Weights of a small transformer language model.
Architecture: RMSNorm before and after each block, tied embeddings.
Each number is 50 + 15 x the weight over the matrix's rms, rounded and kept within 0 to 99. Layers, rows and columns count from 0.

# layer 3 MLP gate, 320x128, rms 0.0878, rows 273-319, columns 96-127
61 39 59 27 31 42 39 60 44 58 56 45 51 77 50 48 59 77 75 50 59 54 67 39 62 44 38 39 65 39 49 62
68 39 46 41 62 28 47 50 69 58 27 66 58 34 21 56 72 53 28 66 50 40 42 31 59 46 44 44 52 59 59 39
37 61 52 35 41 67 78 83 60 34 82 66 38 63 59 56 47 40 41 54 48 48 55 62 53 51 81 58 65 89 92 41
60 58 75 34 20 26 32 47 29 44 74 77 71 03 54 31 22 40 57 50 47 60 76 45 46 41 68 69 55 37 57 47
35 76 41 55 57 60 48 39 36 53 28 64 58 53 43 48 46 33 60 41 48 44 42 49 52 51 38 59 63 35 65 48
61 51 56 56 46 59 55 52 37 68 37 61 53 65 49 19 54 41 70 49 55 49 54 53 36 37 61 74 53 39 38 41
35 43 45 59 51 44 66 45 34 69 48 48 32 46 54 72 82 44 37 34 54 48 23 66 36 55 40 39 35 23 47 43
60 54 54 28 42 30 52 44 52 40 32 43 44 56 46 51 43 19 49 45 39 54 59 43 36 53 46 66 48 49 36 55
69 49 49 30 38 51 36 56 53 49 66 43 60 56 45 63 34 60 30 55 34 79 52 77 70 21 68 50 68 26 09 42
64 85 62 69 50 55 53 69 30 69 50 13 36 18 73 42 37 62 37 46 98 32 62 80 52 77 60 08 53 55 43 72
09 65 58 72 64 63 57 52 60 45 50 38 25 74 69 33 76 38 73 65 72 51 48 91 28 24 55 58 40 40 67 68
49 32 53 53 38 52 44 39 76 58 72 54 68 35 58 45 23 50 23 56 57 58 49 45 51 65 68 44 37 60 71 75
65 44 68 13 60 58 49 58 51 62 63 67 83 59 49 62 31 51 51 70 80 41 68 58 56 46 55 47 41 49 73 38
50 35 24 62 57 54 40 47 34 52 38 51 41 34 66 73 35 61 69 54 73 60 55 36 55 43 30 19 44 61 93 43
43 41 30 91 69 92 69 29 44 50 43 33 47 24 48 65 21 40 57 33 45 44 30 56 39 29 47 26 74 56 33 93
45 58 58 37 53 52 75 54 33 49 41 65 43 70 47 69 46 67 48 52 70 50 63 53 45 52 57 51 70 52 48 55
64 78 49 52 29 20 61 54 15 50 32 65 48 29 40 49 59 53 60 24 19 51 53 65 32 57 53 36 61 43 37 41
35 29 51 40 51 55 53 57 44 62 54 65 52 60 58 72 38 27 48 20 38 48 36 32 37 33 36 66 60 48 48 45
41 63 47 30 55 30 76 68 35 51 45 71 23 54 48 40 36 66 35 63 43 46 37 06 42 42 67 86 53 47 62 40
28 53 56 71 42 70 53 45 39 50 75 39 51 45 36 61 43 42 62 54 65 59 45 23 64 49 35 39 69 44 39 31
72 51 38 70 49 34 70 51 58 62 69 36 58 33 56 51 40 58 45 58 34 45 68 39 41 39 42 65 66 56 66 63
58 58 24 74 51 49 57 50 32 54 32 63 68 48 22 49 48 45 41 69 40 39 60 23 60 56 47 40 51 63 17 33
34 52 56 44 81 54 28 40 20 42 30 43 60 40 39 33 03 56 57 58 48 36 55 38 69 22 21 29 50 44 31 39
21 19 33 26 40 66 36 76 58 54 71 28 57 53 57 60 56 59 36 68 60 57 45 63 84 40 41 66 52 44 67 46
40 47 70 44 30 58 48 57 51 61 34 36 37 45 50 51 20 27 30 40 33 60 43 57 64 23 41 32 56 22 26 48
50 60 31 40 53 44 33 37 53 46 41 34 17 37 53 49 16 47 29 27 45 36 63 31 60 50 37 37 66 49 57 40
65 72 43 50 50 64 36 63 54 60 41 62 47 58 24 42 36 33 39 69 37 84 59 55 53 27 30 39 53 58 27 59
51 48 64 50 40 69 37 56 59 34 44 96 49 65 33 51 49 54 41 54 40 33 50 88 21 47 41 48 43 42 42 43
48 64 67 76 63 32 51 46 53 61 33 37 68 69 60 56 37 56 45 23 64 34 58 44 53 45 49 51 40 62 37 45
31 61 57 68 69 60 52 71 62 43 50 25 67 60 29 69 71 65 39 28 43 19 49 52 64 42 39 49 54 24 45 36
35 47 30 49 41 54 50 53 25 28 67 72 71 57 57 32 35 59 31 76 28 63 51 57 60 41 62 53 36 40 52 50
43 65 55 68 57 61 45 29 60 41 49 53 59 71 59 11 21 54 70 21 30 52 45 41 54 53 15 40 63 57 64 44
41 35 55 71 44 24 50 58 56 26 47 51 40 17 15 48 50 56 59 43 53 25 45 51 88 31 73 66 57 61 39 24
56 41 64 57 73 48 79 47 21 46 57 25 56 57 29 20 54 52 46 42 49 39 65 72 32 68 29 50 53 36 40 63
66 81 27 61 80 51 26 36 43 63 72 37 27 56 38 50 59 61 58 47 55 63 34 53 43 34 41 83 60 47 34 49
51 63 32 64 66 48 60 47 37 47 39 45 40 35 21 25 58 39 41 48 56 50 24 14 68 37 45 56 15 38 42 49
51 48 39 67 43 30 57 34 34 74 41 91 57 39 36 59 45 49 55 60 23 61 41 51 42 40 67 56 52 32 66 59
41 57 51 51 37 50 58 64 70 68 42 43 74 67 48 40 51 76 40 61 80 33 54 58 53 65 52 65 39 47 52 50
42 66 86 21 90 29 70 61 31 48 31 74 20 62 69 64 30 53 44 57 70 55 42 36 49 36 54 72 47 54 39 62
45 57 44 59 30 39 55 30 84 32 60 47 57 41 75 41 33 40 57 82 46 77 37 54 74 24 44 39 60 73 66 75
50 73 52 66 51 67 34 45 53 57 15 53 33 53 49 37 43 51 48 51 52 47 62 49 48 72 46 33 55 63 39 56
57 45 79 66 69 41 66 44 29 24 13 54 57 39 42 53 51 36 64 49 22 13 44 69 63 61 51 44 52 60 51 68
36 44 61 50 47 69 91 52 50 38 48 49 50 77 43 51 67 45 23 53 47 44 24 47 35 44 23 38 46 55 90 68
33 64 71 86 64 52 39 55 61 65 28 36 37 34 44 65 52 30 59 42 69 68 39 46 46 48 76 45 42 26 40 54
61 31 63 50 74 62 55 24 61 40 42 67 39 34 53 36 24 41 35 38 85 57 39 56 43 62 28 16 37 65 71 53
41 31 39 75 48 35 40 57 55 51 40 47 36 42 21 59 58 63 71 37 52 70 53 46 53 45 54 67 47 46 59 53
57 49 50 51 66 55 37 56 65 33 20 52 70 53 52 57 74 54 56 41 53 44 58 38 51 52 31 48 46 37 88 22
# layer 3 MLP up, 320x128, rms 0.0925, rows 273-319, columns 96-127
68 40 40 79 71 32 66 39 58 54 72 75 25 43 52 52 49 41 25 45 64 57 51 35 37 36 40 25 63 72 44 68
67 69 03 41 56 38 48 76 18 15 26 56 48 61 42 63 28 29 44 63 46 50 59 53 27 37 32 34 42 65 53 59
25 62 67 61 42 67 41 67 59 51 58 56 36 34 56 31 21 63 56 69 35 83 37 48 63 62 70 62 65 40 63 28
27 57 79 63 61 70 48 67 50 42 28 57 35 66 58 59 48 42 32 39 29 57 58 55 65 58 34 53 47 56 56 55
67 51 38 59 56 54 33 58 71 82 46 42 40 55 37 76 36 27 61 53 43 56 39 44 50 35 49 14 39 54 74 73
22 32 36 49 58 55 51 46 81 45 62 50 55 29 74 71 76 50 66 70 47 61 37 63 65 58 28 60 50 21 73 61
67 34 59 71 83 63 41 46 72 61 70 77 41 62 25 50 59 58 58 45 57 37 61 42 56 53 63 58 72 55 90 56
57 38 80 37 55 58 31 53 54 29 62 51 64 65 61 47 45 29 40 44 61 48 62 49 72 26 50 66 70 53 71 62
38 63 48 26 49 49 45 52 51 79 38 57 45 61 62 50 37 49 60 78 55 32 30 34 63 49 47 73 10 52 51 64
53 32 68 42 60 47 43 60 58 47 65 89 50 29 61 35 59 52 66 27 72 61 39 26 56 61 42 64 80 27 55 38
48 21 39 53 55 63 48 54 45 48 30 33 41 49 84 33 54 54 43 29 45 64 65 40 26 32 49 31 59 58 62 54
54 31 38 44 67 62 48 43 51 42 57 74 50 45 58 74 55 44 35 57 62 42 56 41 60 43 62 55 27 59 61 52
52 55 54 79 63 60 53 25 47 37 43 46 98 49 26 52 37 25 66 36 39 53 51 19 16 44 35 19 42 46 34 68
54 53 68 62 49 43 63 67 34 54 85 50 65 26 31 40 55 38 41 42 30 45 49 47 72 60 24 57 31 06 23 36
53 54 43 54 72 99 44 37 49 46 71 40 33 10 46 59 38 71 39 62 48 35 65 32 50 61 26 51 47 59 32 56
65 76 58 40 62 66 51 46 69 46 09 40 40 72 35 64 40 41 62 74 43 71 63 58 46 54 78 41 83 54 75 60
70 55 51 49 43 15 41 49 24 47 39 59 39 42 62 44 64 23 51 57 53 56 80 68 29 65 56 13 36 57 46 41
35 30 56 48 19 50 22 57 33 49 47 55 53 40 36 41 23 40 56 60 32 56 42 20 33 41 28 11 60 19 47 57
64 73 41 70 39 52 51 22 70 51 52 07 80 59 51 38 57 55 52 33 48 56 67 74 57 46 50 01 34 53 39 47
31 27 29 52 41 36 31 25 45 43 57 58 35 29 51 57 41 63 56 53 75 47 39 67 32 39 38 58 45 63 47 53
67 41 65 34 33 45 33 86 42 47 47 70 73 58 62 60 68 44 20 50 43 42 43 47 52 56 48 47 56 46 16 42
62 65 58 60 35 61 61 40 49 46 51 45 60 60 42 21 47 76 28 64 61 28 37 41 73 84 57 67 28 42 23 39
34 17 25 48 73 56 83 57 62 45 43 31 48 62 54 72 70 65 50 36 53 48 54 70 46 75 31 48 66 86 57 56
45 25 50 52 36 45 34 38 62 64 38 35 44 41 72 76 73 42 64 84 49 55 63 53 36 35 59 23 53 58 41 42
61 57 37 45 51 36 74 45 55 49 38 76 65 54 19 64 43 59 44 43 63 62 48 39 67 48 49 78 58 37 40 40
61 36 69 43 48 37 60 66 43 51 24 52 36 48 35 60 49 42 58 45 60 47 35 33 33 16 66 58 71 41 55 37
06 19 35 57 65 42 58 51 80 45 69 28 62 33 32 67 40 65 75 36 59 48 61 59 65 45 47 49 40 52 56 66
59 20 49 41 52 52 43 53 42 38 70 46 51 57 57 62 62 54 59 68 22 41 43 79 57 45 63 44 68 72 81 70
40 81 61 66 64 38 39 34 42 59 03 42 66 49 47 62 40 67 41 18 65 63 62 38 59 52 48 63 50 33 62 32
56 56 19 30 34 48 48 50 39 58 70 41 41 35 48 75 59 59 44 04 47 54 69 45 52 55 32 25 47 08 44 22
41 65 16 31 87 84 52 09 60 23 26 11 59 49 73 62 55 48 62 47 50 71 47 74 70 54 28 64 36 54 46 48
68 50 43 45 74 52 62 29 61 23 59 34 54 50 62 30 85 47 41 67 50 47 51 68 64 32 57 67 61 49 38 36
62 55 71 83 35 11 55 41 54 41 42 33 81 03 22 40 49 73 64 49 63 55 35 72 69 60 70 27 49 87 59 21
57 56 39 30 56 87 48 45 41 55 68 55 40 59 25 19 67 68 55 55 68 53 45 72 41 70 41 62 82 60 30 56
41 46 56 37 47 50 39 55 52 64 61 50 51 49 64 31 53 51 43 59 69 57 57 48 56 31 64 61 32 67 51 54
30 77 21 21 56 62 48 53 58 42 52 60 51 40 39 33 36 42 58 49 20 55 45 53 43 33 11 40 26 49 46 60
79 55 56 55 08 65 52 60 52 70 36 41 58 54 57 62 45 64 62 85 44 67 50 26 58 41 64 74 28 41 16 41
52 39 39 36 01 32 59 85 46 39 47 71 46 54 32 51 60 51 57 60 63 65 45 50 75 30 53 67 74 47 42 43
43 58 64 85 52 38 81 49 83 67 32 50 67 49 44 40 51 45 51 50 57 65 43 54 70 52 45 42 40 52 64 37
36 60 27 57 46 46 53 33 49 46 57 49 52 48 63 44 48 33 50 79 31 65 51 35 67 23 36 75 46 41 50 71
31 74 29 58 64 48 39 51 48 74 33 35 33 27 59 42 40 40 59 45 47 26 49 49 60 47 29 30 49 54 43 21
58 56 33 46 13 61 34 35 80 55 66 54 52 54 36 44 44 50 56 35 53 43 39 64 64 40 16 41 59 33 82 59
50 60 57 28 50 58 51 64 20 23 46 51 36 39 74 52 87 55 35 56 53 35 36 59 51 71 44 52 72 71 50 53
75 19 37 48 44 44 49 31 39 51 31 16 34 37 55 31 24 50 42 42 46 52 59 44 43 68 52 50 43 37 42 22
33 45 41 53 51 54 40 34 54 53 48 46 47 41 61 62 42 59 38 54 62 56 37 46 70 45 22 43 56 43 59 55
40 59 59 47 44 66 53 49 45 27 60 53 53 52 66 34 26 47 73 38 08 20 58 30 56 49 53 24 62 59 45 33
37 56 35 50 46 43 43 35 15 47 59 53 18 72 58 36 38 48 49 34 50 33 00 32 46 67 31 43 54 23 31 31
# layer 3 MLP down (transposed), 320x128, rms 0.0318, rows 273-319, columns 96-127
50 30 88 56 42 31 61 64 51 47 47 35 48 58 72 72 33 61 66 43 54 64 73 56 52 62 60 46 57 14 62 71
50 90 29 51 18 56 38 35 31 79 62 57 53 29 03 25 53 55 35 59 38 48 30 52 54 60 19 64 33 42 21 26
47 35 68 66 59 29 33 28 61 36 43 29 46 47 61 59 43 43 59 47 37 40 45 22 61 56 47 69 42 59 22 90
67 50 48 52 40 24 56 48 40 39 55 81 68 19 33 47 45 45 69 56 59 53 47 48 41 47 61 60 60 20 35 55
52 62 58 40 49 52 69 38 27 30 36 66 52 51 55 40 70 56 48 64 58 59 63 54 54 50 43 77 62 40 21 42
58 51 75 48 53 56 37 67 44 57 48 53 68 49 40 37 42 42 67 41 52 35 66 54 50 43 55 59 54 64 32 37
28 24 40 72 78 39 53 39 52 60 53 81 28 61 36 77 59 61 78 45 34 54 44 44 65 51 35 46 34 26 33 42
45 58 44 37 30 68 75 60 41 51 35 35 34 55 48 48 42 65 48 62 37 41 56 39 35 50 34 47 27 76 53 33
33 28 60 96 59 45 68 48 63 67 67 51 37 36 43 32 48 43 51 42 56 53 25 43 38 52 33 57 60 76 81 54
66 24 60 59 53 55 16 34 55 47 45 48 30 43 50 84 32 40 66 53 20 70 79 15 71 46 55 68 43 35 49 39
52 51 66 24 53 47 57 80 63 60 53 51 44 49 44 59 44 60 53 46 51 54 56 33 42 65 38 35 54 25 53 59
54 62 48 52 45 48 42 48 36 42 32 43 51 65 47 39 77 45 66 30 41 44 41 59 76 46 45 63 63 39 32 25
88 84 52 22 79 61 41 43 42 47 35 49 82 62 49 49 58 48 36 38 57 43 52 18 69 52 77 42 60 74 32 60
62 72 33 55 46 34 56 55 64 67 71 40 48 24 62 42 35 36 26 37 60 31 42 59 16 42 32 36 61 47 74 31
50 63 68 26 28 14 45 53 45 46 47 66 59 87 35 37 68 51 66 69 55 50 66 76 71 65 56 61 31 56 75 15
50 74 25 46 69 31 35 67 46 12 59 13 42 44 53 29 46 31 50 55 41 15 49 39 55 45 52 32 93 76 68 48
57 36 46 39 45 89 36 32 46 42 41 26 43 56 68 34 45 41 50 83 55 41 75 35 85 60 60 38 37 79 45 38
65 54 58 34 23 47 26 39 40 62 68 48 53 37 70 67 68 73 42 29 61 27 52 51 49 43 43 57 45 53 66 39
52 61 52 32 56 53 52 68 34 51 49 63 22 41 35 49 49 54 26 62 56 40 49 23 55 44 57 89 70 40 55 54
63 65 74 58 67 52 64 69 60 54 56 41 56 60 61 60 22 58 29 29 38 44 62 42 42 64 82 29 52 48 78 49
75 68 56 57 51 36 55 60 45 44 79 45 39 28 51 50 54 66 30 46 44 48 45 39 56 37 49 52 59 60 53 53
31 35 51 64 78 42 38 56 34 63 43 73 41 28 53 54 48 38 59 39 54 27 44 54 35 35 36 51 32 53 46 54
47 51 58 67 32 46 31 31 55 46 43 73 46 58 20 22 33 52 38 63 59 44 28 20 65 37 54 62 44 53 34 46
73 52 34 35 39 65 28 15 69 55 68 52 27 48 32 44 57 57 54 37 37 63 54 36 22 65 29 48 51 37 24 49
47 61 74 63 31 26 61 42 66 50 63 33 43 52 59 22 45 57 49 45 29 53 34 53 55 36 37 46 36 65 32 50
55 58 80 36 33 25 42 59 72 90 54 40 44 37 57 68 36 28 51 59 53 28 63 48 67 55 28 47 79 41 59 43
70 54 52 45 55 46 24 59 29 54 60 62 70 52 42 41 50 58 46 42 62 57 46 61 54 65 69 62 45 49 29 43
71 82 30 61 57 57 30 36 43 40 67 47 51 72 48 49 45 44 36 53 50 29 58 46 32 25 29 23 56 60 16 34
40 61 43 63 52 90 47 71 29 82 49 57 42 19 29 68 62 70 56 51 52 67 38 59 40 54 51 51 49 42 47 42
56 42 74 44 39 44 44 44 35 40 39 47 55 54 54 47 07 75 36 86 50 72 62 40 54 46 56 60 76 46 45 46
13 64 36 56 57 61 62 51 44 42 39 31 66 81 66 64 65 57 69 49 23 29 25 75 46 53 40 89 35 63 43 64
31 43 47 66 24 56 60 31 46 53 53 65 38 35 35 38 30 57 70 16 48 64 47 38 23 64 51 60 45 58 62 59
63 71 56 38 07 54 63 62 57 25 59 50 65 43 45 59 84 48 35 62 71 36 49 51 51 80 56 56 48 52 41 63
40 36 44 50 47 17 44 59 68 44 40 46 62 29 73 70 38 22 58 53 47 51 32 27 74 27 74 51 42 57 60 48
39 54 48 69 57 36 80 48 53 11 46 53 55 62 44 60 46 40 44 47 37 22 63 41 65 64 41 58 59 23 64 47
41 64 46 58 35 42 46 72 38 47 46 40 53 57 45 46 39 50 58 32 44 66 70 64 31 66 49 41 49 34 37 47
41 63 44 40 61 47 54 29 50 38 54 58 28 49 72 57 60 33 39 26 68 52 46 51 28 58 57 51 44 63 69 45
44 74 64 61 70 70 43 36 45 44 35 40 55 73 54 64 56 53 60 41 62 37 45 44 37 72 51 57 33 61 59 47
55 73 50 56 48 31 64 49 66 67 56 70 37 47 65 69 49 57 34 36 70 78 64 23 56 25 47 70 31 44 56 39
41 36 70 39 48 73 45 55 21 38 31 68 36 50 21 46 39 35 40 31 58 50 68 46 41 86 39 55 48 23 32 44
61 13 52 44 45 57 55 42 50 56 67 56 67 61 52 47 47 58 73 77 42 37 35 37 22 13 52 22 54 50 51 39
48 85 12 24 50 65 44 51 79 68 73 68 49 68 32 23 44 63 55 47 78 93 50 37 55 48 43 56 66 60 53 72
62 55 40 67 60 29 38 43 48 57 59 41 55 30 53 64 48 52 46 36 41 59 49 53 31 28 61 33 40 48 36 35
43 75 60 65 54 39 62 34 67 59 66 41 67 55 38 67 57 49 38 65 49 67 71 66 56 15 48 00 59 65 61 52
35 59 52 47 20 61 54 53 37 49 50 30 57 63 47 59 64 49 54 44 19 59 54 51 40 35 55 61 53 42 56 25
57 52 39 36 56 39 72 40 40 51 43 44 78 39 34 60 41 46 62 58 65 58 76 63 58 71 53 19 62 31 52 36
57 33 59 53 30 40 65 55 27 70 32 66 61 69 70 67 56 41 54 55 31 81 39 45 39 41 38 73 65 44 26 64